Weights of a small transformer language model.
Architecture: rotary positions, no biases in attention or MLP.
Each number is 200 + 40 x the weight over its row's rms, rounded and kept within 0 to 999. Layers, rows and columns count from 0. The size before them is the row's rms in percent of the matrix's.

# up: layer 6 MLP up, 640x160, rms 0.14, rows 486-507, columns 0-159
# down: layer 6 MLP down (transposed), 640x160, rms 0.147, rows 486-506, columns 0-159
up486,109,105,208,193,217,248,236,221,115,98,151,209,227,154,172,124,224,155,70,284,166,213,231,251,211,252,184,177,189,197,232,213,161,217,230,148,230,212,219,174,153,166,246,210,239,209,271,283,273,190,205,264,207,164,165,240,264,218,197,183,183,240,184,130,162,178,297,223,197,240,196,231,165,174,219,228,267,178,223,202,245,207,213,196,217,229,205,149,243,151,220,165,239,219,217,182,152,189,204,146,211,218,156,213,171,256,248,212,254,233,200,187,193,232,149,257,218,167,219,202,193,215,152,194,204,180,196,243,134,217,234,216,139,200,171,263,253,120,257,147,211,179,244,278,215,217,195,272,155,207,169,150,250,222,196,203,206,165,209,218,220
down486,111,207,264,249,235,194,260,186,201,154,244,163,169,172,221,254,188,157,152,201,170,196,210,200,202,231,235,184,184,162,222,270,291,126,218,142,262,202,179,172,146,260,201,153,191,170,153,216,209,173,278,157,150,175,177,161,229,214,211,225,166,223,221,146,245,200,154,183,228,208,205,214,94,198,176,199,195,169,235,201,190,212,253,144,251,126,101,170,301,156,254,178,149,175,245,175,254,192,126,166,222,180,192,209,245,284,187,261,190,222,216,175,234,209,203,277,169,179,275,161,224,125,208,174,226,229,166,202,174,191,153,222,175,205,147,149,143,173,171,153,160,226,134,141,194,200,197,203,154,238,151,146,216,161,227,192,205,196,161,119,167
up487,088,180,229,208,201,298,131,176,194,189,194,230,212,277,157,188,162,224,130,201,216,246,235,178,211,220,207,222,227,177,234,165,251,183,253,247,268,155,244,216,213,221,172,210,177,150,257,159,101,139,127,262,171,228,140,300,176,235,179,180,205,242,127,253,208,193,223,214,221,146,133,203,167,170,277,156,184,130,196,171,180,162,201,270,179,182,173,240,215,191,129,203,169,195,134,179,253,215,202,226,201,198,189,220,192,140,225,162,254,204,140,234,165,188,154,173,178,159,209,191,210,177,112,217,209,174,253,190,209,284,234,203,163,176,240,243,248,248,211,205,172,159,240,267,255,278,228,180,186,155,223,178,165,145,283,185,257,213,202,217,219
down487,092,171,223,247,145,106,183,180,243,179,147,157,172,228,204,168,199,206,274,237,180,219,102,216,161,194,186,223,201,249,210,247,160,171,208,220,211,156,179,146,164,229,204,214,202,240,194,230,200,212,194,198,226,228,217,216,175,229,154,249,190,226,238,216,242,189,170,209,139,152,227,258,177,258,112,222,213,217,220,169,212,250,274,134,159,181,192,281,211,210,195,147,150,267,222,150,190,126,208,160,185,201,172,165,162,204,264,227,146,234,162,207,229,216,247,202,253,178,180,196,167,175,270,192,186,280,240,101,190,181,140,217,281,157,117,274,228,166,182,211,250,236,142,173,278,174,210,280,190,234,147,220,178,129,228,201,194,152,181,173,273
up488,096,197,186,196,287,141,248,164,239,152,237,223,128,173,164,230,217,197,212,126,159,147,295,175,199,276,255,183,243,172,255,269,176,184,180,199,284,198,255,221,236,274,123,246,177,142,252,225,170,269,253,205,200,234,213,192,169,224,200,132,184,199,179,214,136,164,189,165,193,164,290,211,128,278,207,207,111,217,196,209,153,188,210,208,206,248,184,224,192,212,155,176,186,204,211,197,214,208,195,196,217,150,197,206,198,149,161,215,250,166,191,183,231,195,204,138,262,176,276,183,171,120,127,243,182,209,237,105,198,149,215,229,247,206,191,204,140,264,245,215,234,207,152,170,190,217,221,167,217,240,257,218,214,261,215,195,217,255,248,196,153
down488,101,270,224,208,205,189,189,168,232,193,237,236,194,172,264,192,256,122,236,224,186,173,155,291,176,183,261,162,111,201,226,195,195,160,197,162,164,215,282,191,172,220,209,239,202,198,185,212,202,223,213,123,212,181,181,239,228,177,183,217,222,272,217,193,179,202,210,140,212,128,122,215,186,152,206,150,163,227,224,220,282,180,186,166,208,213,189,162,182,238,112,149,248,174,241,243,233,177,222,155,98,229,239,168,169,184,261,187,181,185,221,187,187,204,177,173,153,220,150,118,197,289,231,168,199,194,137,263,187,211,180,155,279,176,236,173,259,200,232,218,187,179,111,275,151,228,168,242,198,193,116,180,231,138,184,213,229,118,276,230,212
up489,094,183,244,203,202,238,173,201,130,244,166,209,282,262,185,195,192,163,135,255,133,243,205,197,184,164,146,185,219,155,198,120,210,223,247,200,248,208,238,201,146,239,241,169,217,181,188,128,227,198,215,194,168,210,231,200,228,233,206,174,199,224,239,227,136,277,102,183,187,161,248,219,179,234,155,255,256,285,149,280,191,270,207,272,201,198,212,110,175,261,187,241,192,214,111,262,192,190,205,203,130,193,284,201,210,155,155,225,219,281,200,163,164,139,206,190,180,135,200,198,247,157,103,176,186,201,224,180,216,231,218,218,211,143,166,161,140,234,225,181,147,242,248,248,216,191,221,195,201,207,207,205,112,224,185,158,242,205,226,187,250
down489,093,179,198,272,275,124,238,162,214,246,198,197,204,226,199,193,223,182,227,194,343,180,202,225,195,257,185,165,215,167,241,195,173,226,219,148,166,200,240,210,260,268,167,204,209,236,186,234,220,227,265,175,199,171,177,227,241,192,186,223,157,211,174,121,245,217,228,172,190,255,218,255,185,217,217,212,164,137,239,202,196,161,237,108,203,271,221,202,195,187,261,159,229,183,213,267,238,218,289,223,242,266,265,262,167,188,261,179,248,101,125,203,148,216,241,241,193,254,159,268,194,219,170,217,182,200,133,189,211,136,224,186,159,189,207,238,212,228,172,167,299,179,239,171,177,173,151,184,205,147,157,161,201,174,238,254,163,189,264,233,155
up490,107,170,167,207,234,196,139,244,149,87,188,342,189,228,149,194,204,204,149,208,185,185,173,144,252,201,213,182,165,221,114,176,251,205,225,146,161,195,199,148,249,156,108,261,150,187,247,233,272,153,150,190,163,167,287,194,200,272,166,225,178,185,176,238,159,159,248,233,197,186,153,237,182,206,234,216,237,194,174,220,168,165,206,193,250,183,185,239,183,244,152,158,174,321,111,245,206,155,181,178,184,177,145,207,228,250,211,228,234,177,164,232,224,236,155,193,235,225,196,199,225,225,144,231,197,207,113,231,212,179,192,128,237,193,204,173,226,190,169,240,164,140,212,184,185,183,169,164,286,262,264,180,227,183,202,196,206,212,174,206,211
down490,107,197,199,163,190,181,211,223,181,222,106,248,185,253,133,198,185,176,196,235,246,175,170,174,225,189,251,187,180,188,194,180,279,161,173,151,212,271,194,216,217,184,168,225,254,289,286,221,203,177,285,239,224,243,282,206,191,208,142,157,209,150,185,192,177,90,202,213,242,208,150,191,187,247,184,163,213,220,220,232,221,206,207,199,196,281,215,185,231,191,325,239,248,288,198,192,221,209,206,306,215,209,231,185,175,223,223,219,227,193,219,166,214,187,203,124,141,233,229,202,205,209,198,234,142,163,175,203,203,272,245,186,152,153,201,145,226,160,252,159,138,151,239,254,154,185,220,213,227,180,259,158,177,121,211,183,126,129,234,193,140
up491,111,172,192,272,188,203,235,217,260,276,221,183,237,143,214,178,247,238,212,230,177,190,251,163,205,209,225,216,204,188,194,200,215,225,212,286,167,145,272,199,170,168,129,213,210,203,213,160,213,207,261,256,213,167,213,204,199,180,265,231,224,193,208,147,223,195,278,180,212,180,200,132,184,206,203,171,178,192,240,252,213,261,190,117,162,248,305,256,235,196,222,204,205,141,166,224,191,217,205,202,286,158,183,100,169,270,203,207,147,227,201,154,208,159,157,217,215,172,229,206,197,331,227,222,148,184,91,207,231,265,250,190,201,244,193,224,216,151,177,329,177,204,219,229,235,156,184,181,224,202,239,304,227,206,196,146,195,221,195,220,184
down491,095,206,228,175,187,287,269,224,132,186,195,176,175,214,165,286,212,291,194,244,210,234,151,283,196,220,204,214,217,165,203,262,215,144,187,137,188,216,199,249,148,265,179,194,129,293,186,114,209,204,179,173,271,216,217,236,166,190,222,216,171,201,169,194,227,216,102,236,173,199,282,244,245,230,166,206,215,245,121,143,172,147,206,153,162,150,227,204,207,181,166,199,178,233,193,225,134,192,165,172,228,236,179,191,165,146,165,113,254,216,245,206,170,238,224,204,237,244,168,147,250,135,165,128,196,248,167,197,162,202,219,219,160,157,215,218,173,185,153,206,156,284,146,173,209,166,180,218,167,135,247,132,154,212,167,207,195,161,207,246,221
up492,101,239,237,96,182,225,174,255,124,230,196,169,141,220,191,192,283,182,165,301,227,251,221,182,216,117,216,207,192,223,173,222,176,227,200,139,183,174,212,226,192,215,205,68,263,281,245,191,260,172,239,208,174,225,241,159,244,131,256,139,168,198,159,205,191,190,178,330,210,212,211,228,152,156,150,240,242,231,229,224,231,192,168,204,202,215,252,200,133,202,211,174,218,182,189,213,189,219,195,130,192,170,113,195,255,203,193,242,216,219,226,200,164,229,259,193,195,134,254,232,168,147,168,271,205,233,189,193,223,181,180,198,230,157,175,153,261,161,220,271,216,216,262,230,167,184,187,240,192,259,191,268,223,219,173,225,215,189,252,187,252
down492,091,143,156,296,112,249,129,156,231,215,266,225,280,92,192,245,270,236,194,166,162,217,219,194,228,165,190,201,227,183,194,220,250,256,154,184,242,210,226,224,254,213,217,208,272,208,85,198,161,200,212,193,209,172,203,223,204,161,202,182,216,175,185,142,151,235,142,139,115,120,158,144,185,187,274,125,203,278,204,204,225,164,201,228,128,240,171,204,209,217,210,196,197,200,174,152,219,162,203,240,180,268,249,206,162,196,201,237,214,162,254,242,276,240,205,188,220,173,205,209,207,214,203,200,140,234,231,219,215,160,259,192,188,156,242,257,248,192,255,202,254,169,123,229,241,130,182,150,203,170,246,181,207,223,163,159,190,198,214,228,170
up493,098,203,251,184,139,215,246,194,213,201,223,121,162,132,286,202,187,233,230,215,244,168,213,199,216,174,186,166,268,252,207,145,287,227,166,225,79,156,135,224,118,260,197,215,244,198,155,118,191,166,178,202,135,175,222,243,137,172,204,219,126,296,187,226,235,186,203,182,165,241,194,170,159,221,216,273,243,226,222,268,174,201,247,197,169,215,169,236,276,122,239,211,167,236,198,139,207,218,243,214,232,202,225,241,271,231,221,178,115,183,245,233,244,186,274,175,164,244,228,190,193,226,193,185,153,152,175,190,211,211,191,169,234,215,146,152,186,158,171,158,173,204,265,202,197,134,188,253,168,217,213,258,167,219,215,179,157,219,213,228,248
down493,102,193,166,166,213,222,155,195,151,332,142,205,172,201,139,149,219,146,230,234,234,206,324,146,169,195,242,167,238,240,257,177,189,252,197,168,268,216,163,211,196,220,184,193,210,207,222,279,186,145,191,197,123,177,283,162,224,221,130,147,219,157,227,217,122,192,195,235,160,205,192,188,168,197,206,181,202,217,169,256,225,203,201,178,177,217,198,216,178,197,210,217,152,272,182,192,229,184,169,194,225,119,198,184,257,192,257,189,165,124,226,124,172,197,198,123,151,290,164,192,190,185,217,236,204,202,230,215,204,203,169,153,212,106,247,221,211,171,241,223,237,164,217,142,181,180,209,102,205,244,180,151,176,233,196,167,251,100,198,265,174
up494,099,289,181,193,172,209,218,229,219,187,128,195,226,238,227,149,168,209,206,195,206,188,208,268,239,181,156,218,197,220,207,259,63,226,164,256,203,156,236,186,164,129,234,220,181,228,192,211,204,259,201,174,228,156,212,205,221,125,241,161,220,138,224,156,133,171,239,140,224,172,174,161,190,187,237,215,177,182,234,166,126,218,190,149,126,166,194,143,327,219,117,252,231,225,138,229,239,299,180,255,217,206,209,200,202,231,183,249,144,210,177,208,200,282,175,195,104,212,247,220,187,267,169,192,231,205,216,226,177,185,219,163,252,235,238,213,174,217,237,238,225,114,169,257,179,150,219,146,183,222,162,231,215,221,237,219,232,201,232,171,249
down494,101,207,230,176,225,204,199,148,209,145,176,281,257,205,100,200,194,180,290,188,233,248,164,210,264,147,207,247,167,222,261,153,177,215,179,148,195,223,148,211,232,171,107,182,269,140,228,247,188,152,147,212,196,113,217,195,268,169,152,257,230,168,226,131,187,226,222,218,163,223,182,197,215,225,270,152,250,187,227,194,227,204,273,165,201,190,177,205,172,212,192,172,221,175,167,253,160,218,194,181,240,224,201,268,133,179,157,243,187,213,214,175,182,209,211,178,160,196,200,254,190,255,244,265,132,218,149,253,218,284,221,147,196,150,183,204,239,280,221,136,183,161,213,229,193,222,177,191,156,174,181,103,146,177,161,232,249,250,216,238,287
up495,093,212,218,234,191,244,220,169,238,223,254,290,146,137,309,280,109,150,205,192,187,237,184,168,218,206,209,227,222,134,254,191,172,157,205,190,260,192,224,196,253,177,189,220,188,194,167,229,247,222,252,236,176,207,169,185,222,285,169,204,110,167,190,239,221,246,175,94,276,207,182,132,162,201,248,216,152,217,217,227,267,152,211,185,120,273,160,188,185,164,203,175,134,200,133,208,217,210,173,240,286,212,191,210,181,227,201,226,236,215,193,205,157,155,166,192,201,195,183,156,162,187,183,247,220,226,194,219,113,233,192,188,184,167,260,179,109,113,231,147,183,212,249,260,188,234,209,203,242,206,237,233,191,194,184,126,256,201,250,194,221
down495,090,200,179,150,170,248,193,167,132,157,210,184,199,151,177,175,171,237,293,267,198,216,168,261,225,162,226,279,109,259,142,185,127,189,240,206,188,213,255,173,146,204,198,206,247,248,214,165,163,140,182,164,261,219,214,171,197,211,198,189,225,229,151,196,148,156,230,276,203,159,191,199,231,199,176,196,201,159,295,230,132,221,132,218,270,128,200,191,167,246,155,299,201,228,218,226,155,177,219,198,152,199,118,201,158,203,190,243,130,191,243,181,194,142,256,187,204,253,242,208,167,198,182,149,171,169,144,163,224,170,294,228,222,224,166,207,159,253,155,204,189,136,171,187,230,182,212,189,181,75,167,176,190,235,182,195,222,182,246,172,210
up496,103,177,105,224,172,204,201,289,150,172,201,164,254,209,248,200,225,137,146,215,201,104,153,222,221,264,102,172,175,191,224,254,178,233,190,224,254,233,156,167,128,199,200,212,146,174,232,233,141,230,154,165,205,197,163,200,228,183,224,288,198,208,204,186,236,220,207,220,197,163,194,256,203,214,168,153,176,255,189,178,195,157,191,226,248,242,240,202,277,179,119,180,106,241,200,224,251,230,181,225,277,181,248,219,178,279,195,208,284,196,185,203,235,223,174,196,152,176,216,170,256,191,215,289,265,246,232,185,184,188,186,155,218,168,111,217,214,193,194,279,194,157,161,202,250,220,180,184,236,148,225,263,202,264,202,166,215,158,193,178,283
down496,103,168,188,188,144,185,224,281,165,213,180,167,218,205,185,233,242,171,208,206,226,172,195,251,150,172,154,256,215,208,107,186,243,169,170,256,200,189,246,170,225,222,197,283,234,191,168,209,259,185,160,129,210,157,215,181,256,166,158,256,203,237,172,167,211,232,139,188,195,141,229,196,277,208,239,161,230,211,201,205,214,251,209,255,297,162,185,181,196,184,141,184,160,194,255,217,182,230,240,204,283,282,203,178,230,226,167,202,150,159,193,151,141,94,166,263,159,181,143,147,165,240,203,247,157,193,252,203,111,261,233,190,193,180,197,250,203,260,215,188,128,177,204,183,182,276,161,252,203,209,200,136,152,219,175,184,252,155,260,187,287
up497,103,134,245,183,221,172,231,178,214,212,135,214,180,213,214,258,255,290,192,199,213,202,253,276,216,165,106,163,228,164,189,217,241,228,201,205,183,119,195,214,226,158,269,172,171,154,224,234,112,244,192,340,198,286,199,198,158,194,171,185,213,225,226,276,201,310,205,135,181,229,216,219,172,238,184,231,225,234,232,228,207,177,273,176,198,237,87,171,180,195,165,219,202,290,238,182,219,228,155,233,165,176,204,196,188,217,185,121,168,256,137,213,205,245,158,197,131,217,265,203,213,159,216,196,193,194,217,194,198,256,241,248,153,240,177,149,247,141,215,186,237,159,255,200,196,223,148,211,232,183,213,161,189,256,201,193,196,164,196,163,209
down497,100,157,214,137,243,180,218,233,221,208,180,190,130,158,266,188,150,202,197,190,222,147,204,267,202,265,265,174,219,115,183,233,214,228,229,178,237,143,224,270,177,204,181,239,223,139,249,187,173,123,79,250,210,140,167,191,231,185,206,256,174,206,173,219,210,216,178,131,173,190,159,112,209,239,216,155,180,155,211,183,200,145,135,168,196,186,150,160,314,193,150,160,214,212,189,247,196,176,167,134,188,263,257,243,177,165,235,215,171,206,200,192,201,191,141,242,178,210,228,215,205,283,229,220,214,221,176,199,199,186,215,192,173,157,208,190,223,169,251,160,124,267,244,201,134,263,150,285,206,274,251,171,226,202,144,211,172,172,143,192,243
up498,094,165,182,202,168,124,171,215,247,200,199,221,261,211,188,204,161,154,259,152,162,297,170,202,233,138,186,217,186,195,250,225,189,150,158,257,206,191,222,191,99,211,166,239,192,190,182,102,178,194,142,227,138,320,179,154,146,175,258,257,192,190,167,175,211,206,235,264,187,213,218,250,129,128,225,157,190,185,189,144,191,202,189,190,231,165,254,239,213,215,254,167,211,203,198,279,238,202,179,190,139,252,124,231,168,151,202,225,188,162,157,229,205,238,220,234,298,226,194,156,236,187,204,203,138,235,190,219,219,237,208,178,198,170,229,196,179,204,204,214,231,157,248,172,200,128,186,183,234,209,204,258,221,295,193,336,222,227,193,163,163
down498,099,185,141,186,197,267,226,200,164,224,235,155,147,212,165,171,159,118,200,169,171,158,152,214,187,229,171,248,222,196,201,209,180,195,224,187,275,216,238,227,205,154,229,205,172,214,141,286,192,259,158,111,189,166,275,244,198,198,203,240,203,188,175,210,200,130,193,142,140,422,188,213,171,253,248,169,169,225,121,185,199,202,188,190,221,140,210,199,131,236,239,229,209,216,179,231,218,167,184,263,204,194,199,194,222,205,235,147,187,153,229,220,210,141,223,204,174,231,154,227,190,291,146,113,225,200,165,159,149,243,161,267,211,252,204,183,198,206,186,216,255,163,141,215,205,175,223,184,211,157,191,244,180,219,230,174,145,202,191,215,189
up499,105,225,231,192,174,196,219,169,241,134,192,166,187,174,244,148,133,216,157,259,222,200,211,227,155,228,163,179,215,240,254,203,188,200,237,217,227,226,197,240,178,235,311,180,187,194,241,189,245,177,161,127,173,170,228,274,182,230,196,218,210,186,197,216,208,197,224,143,225,213,170,165,182,213,286,264,224,228,192,143,316,212,235,152,198,220,179,201,263,236,127,247,198,181,204,208,157,194,202,245,237,231,241,237,194,189,230,167,173,231,222,332,266,241,153,157,171,159,216,180,234,230,155,188,165,121,167,190,170,141,171,204,155,134,148,239,226,146,185,160,234,160,160,204,292,224,250,154,164,140,220,171,221,228,204,109,197,295,204,246,177
down499,109,252,178,241,210,225,177,200,238,244,149,200,215,228,175,212,227,101,144,252,193,181,196,192,200,224,211,182,174,170,157,200,139,201,170,211,199,229,251,213,190,289,205,190,167,194,301,277,200,230,193,159,160,283,193,133,165,189,143,244,226,169,187,209,166,205,143,220,258,244,156,202,182,240,139,175,185,241,243,209,179,256,191,220,350,270,211,227,182,165,251,159,207,98,188,164,231,145,178,216,217,239,203,161,264,194,159,177,194,171,270,207,138,205,196,185,148,218,214,221,136,200,186,201,201,157,210,196,247,190,193,296,197,159,251,228,202,145,214,203,179,95,231,260,194,201,163,172,134,228,215,224,207,196,180,154,256,187,162,268,172
up500,097,262,130,178,171,282,161,199,242,187,183,176,238,186,182,171,179,268,177,194,195,245,205,190,246,189,268,260,247,256,226,159,229,215,212,185,157,261,246,178,171,239,143,208,181,184,180,201,132,182,244,186,220,161,152,190,239,232,263,244,155,158,180,170,206,283,256,227,188,248,129,287,178,168,194,189,216,144,171,168,223,273,162,127,249,225,183,207,183,217,89,173,241,225,172,197,178,227,198,62,161,173,194,180,149,182,156,174,215,114,240,227,204,203,252,252,180,189,183,172,175,111,275,185,252,261,195,222,169,210,205,286,199,166,176,223,256,221,197,163,198,197,246,187,136,204,150,170,210,190,198,201,192,197,272,208,210,221,224,205,177
down500,097,215,242,225,237,217,213,163,199,242,178,243,221,207,224,204,136,149,213,190,175,192,169,183,181,194,213,209,245,204,194,182,202,219,178,276,218,208,228,172,249,213,174,166,159,114,181,256,164,89,170,156,181,162,217,171,291,183,239,204,223,250,239,186,198,214,184,162,198,123,180,185,230,210,242,251,173,231,229,163,155,227,153,267,213,164,211,189,150,219,230,215,223,267,255,121,214,129,194,126,209,211,240,122,165,289,278,232,209,232,239,251,170,197,132,218,253,135,213,161,189,126,171,187,249,187,210,213,198,214,189,194,234,210,210,133,191,149,221,264,195,253,153,194,179,192,149,151,210,282,248,212,189,124,238,166,268,235,215,161,312
up501,105,186,205,143,283,205,154,164,192,264,161,218,217,227,185,183,193,263,193,171,228,190,160,135,215,167,335,193,212,174,233,167,199,216,171,133,183,208,181,180,222,235,240,202,224,141,282,154,241,208,223,193,210,242,140,170,120,229,310,200,211,198,161,244,190,158,125,274,166,184,178,290,229,181,184,193,164,199,219,179,203,212,172,184,155,188,192,221,234,121,208,123,183,182,224,119,265,174,242,175,180,221,209,212,184,166,191,128,206,153,254,251,246,185,231,179,241,197,136,187,204,211,217,187,182,179,241,163,195,205,224,228,265,198,218,131,170,217,234,220,117,252,304,260,217,189,211,194,194,151,221,280,242,226,265,202,154,228,178,209,191
down501,101,194,229,157,173,169,171,182,187,271,160,224,261,195,119,197,181,191,185,225,212,216,223,167,240,161,204,209,178,213,151,162,210,243,201,137,200,229,147,182,183,235,199,191,237,231,158,200,168,215,233,155,245,152,155,293,244,126,242,95,157,136,160,308,180,167,188,142,248,129,173,200,142,147,214,231,192,201,85,194,186,283,227,172,264,279,238,159,212,135,185,206,182,231,196,214,195,260,201,162,191,255,218,227,216,240,195,233,146,193,224,209,187,223,229,183,118,183,152,146,242,206,234,192,213,236,172,168,199,199,209,176,169,254,132,232,181,235,113,151,218,168,166,219,183,181,177,210,159,143,204,182,224,203,280,236,280,213,216,196,258
up502,103,178,126,234,175,113,273,159,246,178,211,239,176,209,181,174,178,160,231,235,144,253,169,190,202,188,256,192,208,138,154,204,184,163,248,242,208,132,69,140,88,188,209,246,190,240,164,197,174,142,235,185,242,242,219,177,164,260,215,215,180,146,223,236,180,237,229,258,240,211,111,230,198,220,168,173,269,259,164,155,175,250,159,224,195,214,206,194,188,235,201,226,211,227,201,241,177,250,145,148,222,229,188,246,242,155,224,264,181,229,231,172,307,124,183,170,203,232,160,167,174,252,83,193,188,165,257,166,174,197,220,285,228,210,209,230,239,222,226,250,267,179,198,186,219,242,151,177,203,192,223,187,203,214,231,179,189,207,210,192,211
down502,104,206,127,191,204,190,244,177,150,115,200,174,201,200,118,119,142,229,122,204,183,283,252,211,188,239,201,220,158,185,135,262,179,182,210,259,168,192,165,151,209,115,133,143,154,234,202,228,225,168,188,215,241,192,217,111,136,169,229,258,188,186,223,204,158,200,219,203,185,156,233,201,184,284,224,236,225,183,139,244,316,166,242,185,159,213,291,195,207,238,109,195,167,237,166,188,241,229,204,175,220,196,150,220,274,229,252,216,170,225,229,256,220,168,212,188,204,167,256,202,170,164,216,204,169,205,216,232,197,166,185,226,184,201,178,197,188,296,147,137,193,172,257,208,199,207,179,193,193,185,199,198,167,119,144,254,120,205,147,220,235
up503,091,177,215,156,270,258,253,186,146,206,200,253,194,165,225,195,179,176,166,152,161,227,208,201,93,224,251,221,189,162,146,195,218,205,194,166,239,221,120,166,188,182,229,178,174,180,201,216,266,156,217,202,261,198,210,177,240,218,212,201,223,218,278,210,195,225,162,160,201,220,203,218,308,170,205,153,243,248,156,243,175,266,229,302,198,185,251,109,223,231,195,261,177,170,165,205,177,183,217,190,182,202,220,175,129,159,172,173,221,230,275,136,185,203,192,227,158,171,216,196,222,202,231,211,112,227,230,95,248,260,271,128,199,203,248,175,151,248,173,152,206,220,257,183,184,193,201,96,187,294,214,244,231,177,194,215,210,221,124,150,216
down503,086,198,160,155,206,174,182,188,244,188,211,139,232,214,230,222,198,196,245,141,185,206,157,242,244,237,202,147,216,127,215,206,178,213,185,233,198,175,252,240,139,177,226,238,163,189,222,171,211,207,154,268,256,228,180,210,130,181,199,163,110,196,135,292,182,137,194,233,138,224,160,186,177,278,210,238,202,222,224,183,217,150,189,141,248,243,190,228,227,205,238,134,197,191,177,259,220,160,160,212,212,178,187,196,152,236,253,209,169,115,184,258,163,178,272,207,205,176,206,181,146,250,132,192,287,193,159,220,134,118,188,240,181,183,157,256,256,122,262,191,244,170,158,224,162,213,131,248,242,173,276,289,273,193,193,219,173,215,227,143,216
up504,092,289,167,222,303,231,160,205,216,255,168,176,199,152,235,186,250,190,145,177,268,215,163,208,177,190,226,122,200,191,186,202,121,111,192,114,138,240,210,168,165,166,137,188,205,233,211,184,226,229,253,183,288,123,98,230,180,243,238,132,287,159,195,229,206,284,178,221,178,252,236,210,233,230,266,280,146,228,236,170,208,199,194,189,219,164,191,255,187,212,206,167,183,184,202,228,210,258,162,204,204,264,186,189,194,173,182,154,221,235,210,236,203,136,191,167,197,209,223,199,191,157,186,235,232,196,232,177,201,183,262,190,191,203,163,155,195,180,227,226,227,251,221,218,171,253,191,151,128,225,190,235,268,217,169,181,233,285,105,139,187
down504,088,208,242,217,227,200,228,226,189,199,195,209,291,147,165,203,202,199,168,156,244,217,255,203,139,222,225,178,180,233,200,135,186,204,234,232,204,223,83,250,96,268,159,188,214,160,180,218,207,224,241,227,192,206,204,192,210,190,190,136,195,177,151,312,226,229,216,246,271,210,229,219,144,208,167,236,162,268,263,266,200,148,185,235,122,220,203,169,187,171,204,261,231,150,233,221,198,140,227,200,272,123,240,185,167,194,203,186,165,255,234,198,257,218,206,195,242,206,135,199,238,251,193,100,153,156,230,204,203,175,147,184,146,298,251,204,243,300,180,260,203,168,208,250,155,213,200,193,237,169,199,190,185,185,150,226,176,190,274,204,170
up505,096,158,211,251,205,286,151,130,197,202,215,160,199,144,232,171,211,259,255,250,193,176,189,218,173,280,156,164,141,268,200,249,230,172,175,224,239,180,241,248,238,197,191,223,169,171,252,201,227,193,224,137,283,247,194,165,164,94,232,180,192,179,183,251,193,240,190,143,182,181,153,131,138,156,186,225,218,140,192,185,176,231,240,121,203,189,202,286,167,166,212,224,241,204,200,160,226,175,177,200,262,206,155,228,177,35,249,211,238,213,239,185,265,207,233,212,199,161,169,221,188,167,250,206,266,187,211,216,146,274,168,190,155,260,218,178,152,183,224,240,218,156,232,191,249,203,178,214,225,230,164,161,216,175,151,206,150,207,274,242,224
down505,096,188,285,219,82,97,175,244,220,240,206,224,232,245,125,226,253,198,197,122,182,248,180,132,142,221,227,201,226,146,218,125,181,134,222,219,263,191,133,162,218,174,237,179,209,179,194,257,266,240,181,188,191,252,186,160,257,269,238,203,153,205,253,214,230,203,165,191,194,132,148,263,164,219,199,237,194,270,177,194,188,256,223,246,206,200,232,240,201,157,179,216,188,222,195,241,154,183,212,164,226,207,228,247,177,223,197,220,219,230,241,170,194,206,233,297,200,204,182,215,193,199,279,175,198,125,150,222,281,211,218,199,169,232,174,201,318,203,209,144,236,224,189,162,175,138,212,132,203,187,202,174,237,191,292,143,171,215,186,228,195
up506,094,162,194,291,241,156,228,168,183,181,233,231,163,153,220,142,158,161,166,113,175,147,192,239,248,128,211,242,168,172,204,188,155,262,161,250,163,232,169,178,166,220,253,261,242,176,203,159,201,234,181,219,215,245,111,185,247,224,203,203,156,214,162,195,208,219,206,206,166,252,241,177,190,218,156,235,221,235,219,166,135,218,229,198,125,171,226,172,185,217,163,204,148,200,223,208,206,166,227,218,260,161,200,234,229,266,251,178,190,147,136,170,233,265,205,134,144,186,234,244,166,152,216,217,286,242,250,178,166,149,219,176,133,131,255,195,227,177,183,254,85,233,207,236,170,171,237,191,230,174,88,207,208,246,197,217,183,247,113,148,199
down506,103,223,183,125,165,230,154,185,195,205,203,163,242,217,160,231,109,179,171,230,240,233,187,218,156,175,222,243,270,147,154,187,180,207,217,253,200,177,208,246,177,224,129,213,184,153,225,259,180,187,162,188,163,173,177,233,213,227,162,261,194,244,124,163,175,182,117,187,195,217,171,166,168,274,179,164,144,249,165,256,276,165,224,156,260,254,204,195,205,207,252,198,224,142,279,181,215,249,303,178,179,225,274,190,169,149,172,140,111,212,218,145,244,233,212,255,197,200,272,197,267,213,202,229,191,179,219,157,232,198,123,241,198,154,250,281,231,189,134,182,297,177,170,216,195,191,230,215,147,212,248,237,171,174,222,167,191,195,230,151,247
up507,108,192,231,211,170,226,190,217,205,195,160,178,152,206,190,168,164,254,191,165,181,209,216,187,213,196,267,139,232,232,147,132,231,162,173,181,192,158,163,241,211,157,206,232,264,253,243,237,162,170,100,243,218,184,187,142,242,207,157,270,198,195,206,211,237,222,168,229,265,288,264,134,214,213,80,218,288,228,202,137,186,135,201,192,225,175,215,135,175,205,159,195,194,227,239,130,163,199,184,307,180,120,191,241,170,216,187,223,168,208,192,263,215,259,233,239,175,207,230,257,225,209,137,273,177,244,225,268,231,196,160,218,183,196,218,253,204,154,233,223,138,160,248,222,269,198,177,207,117,191,157,204,227,195,164,167,185,134,193,242,256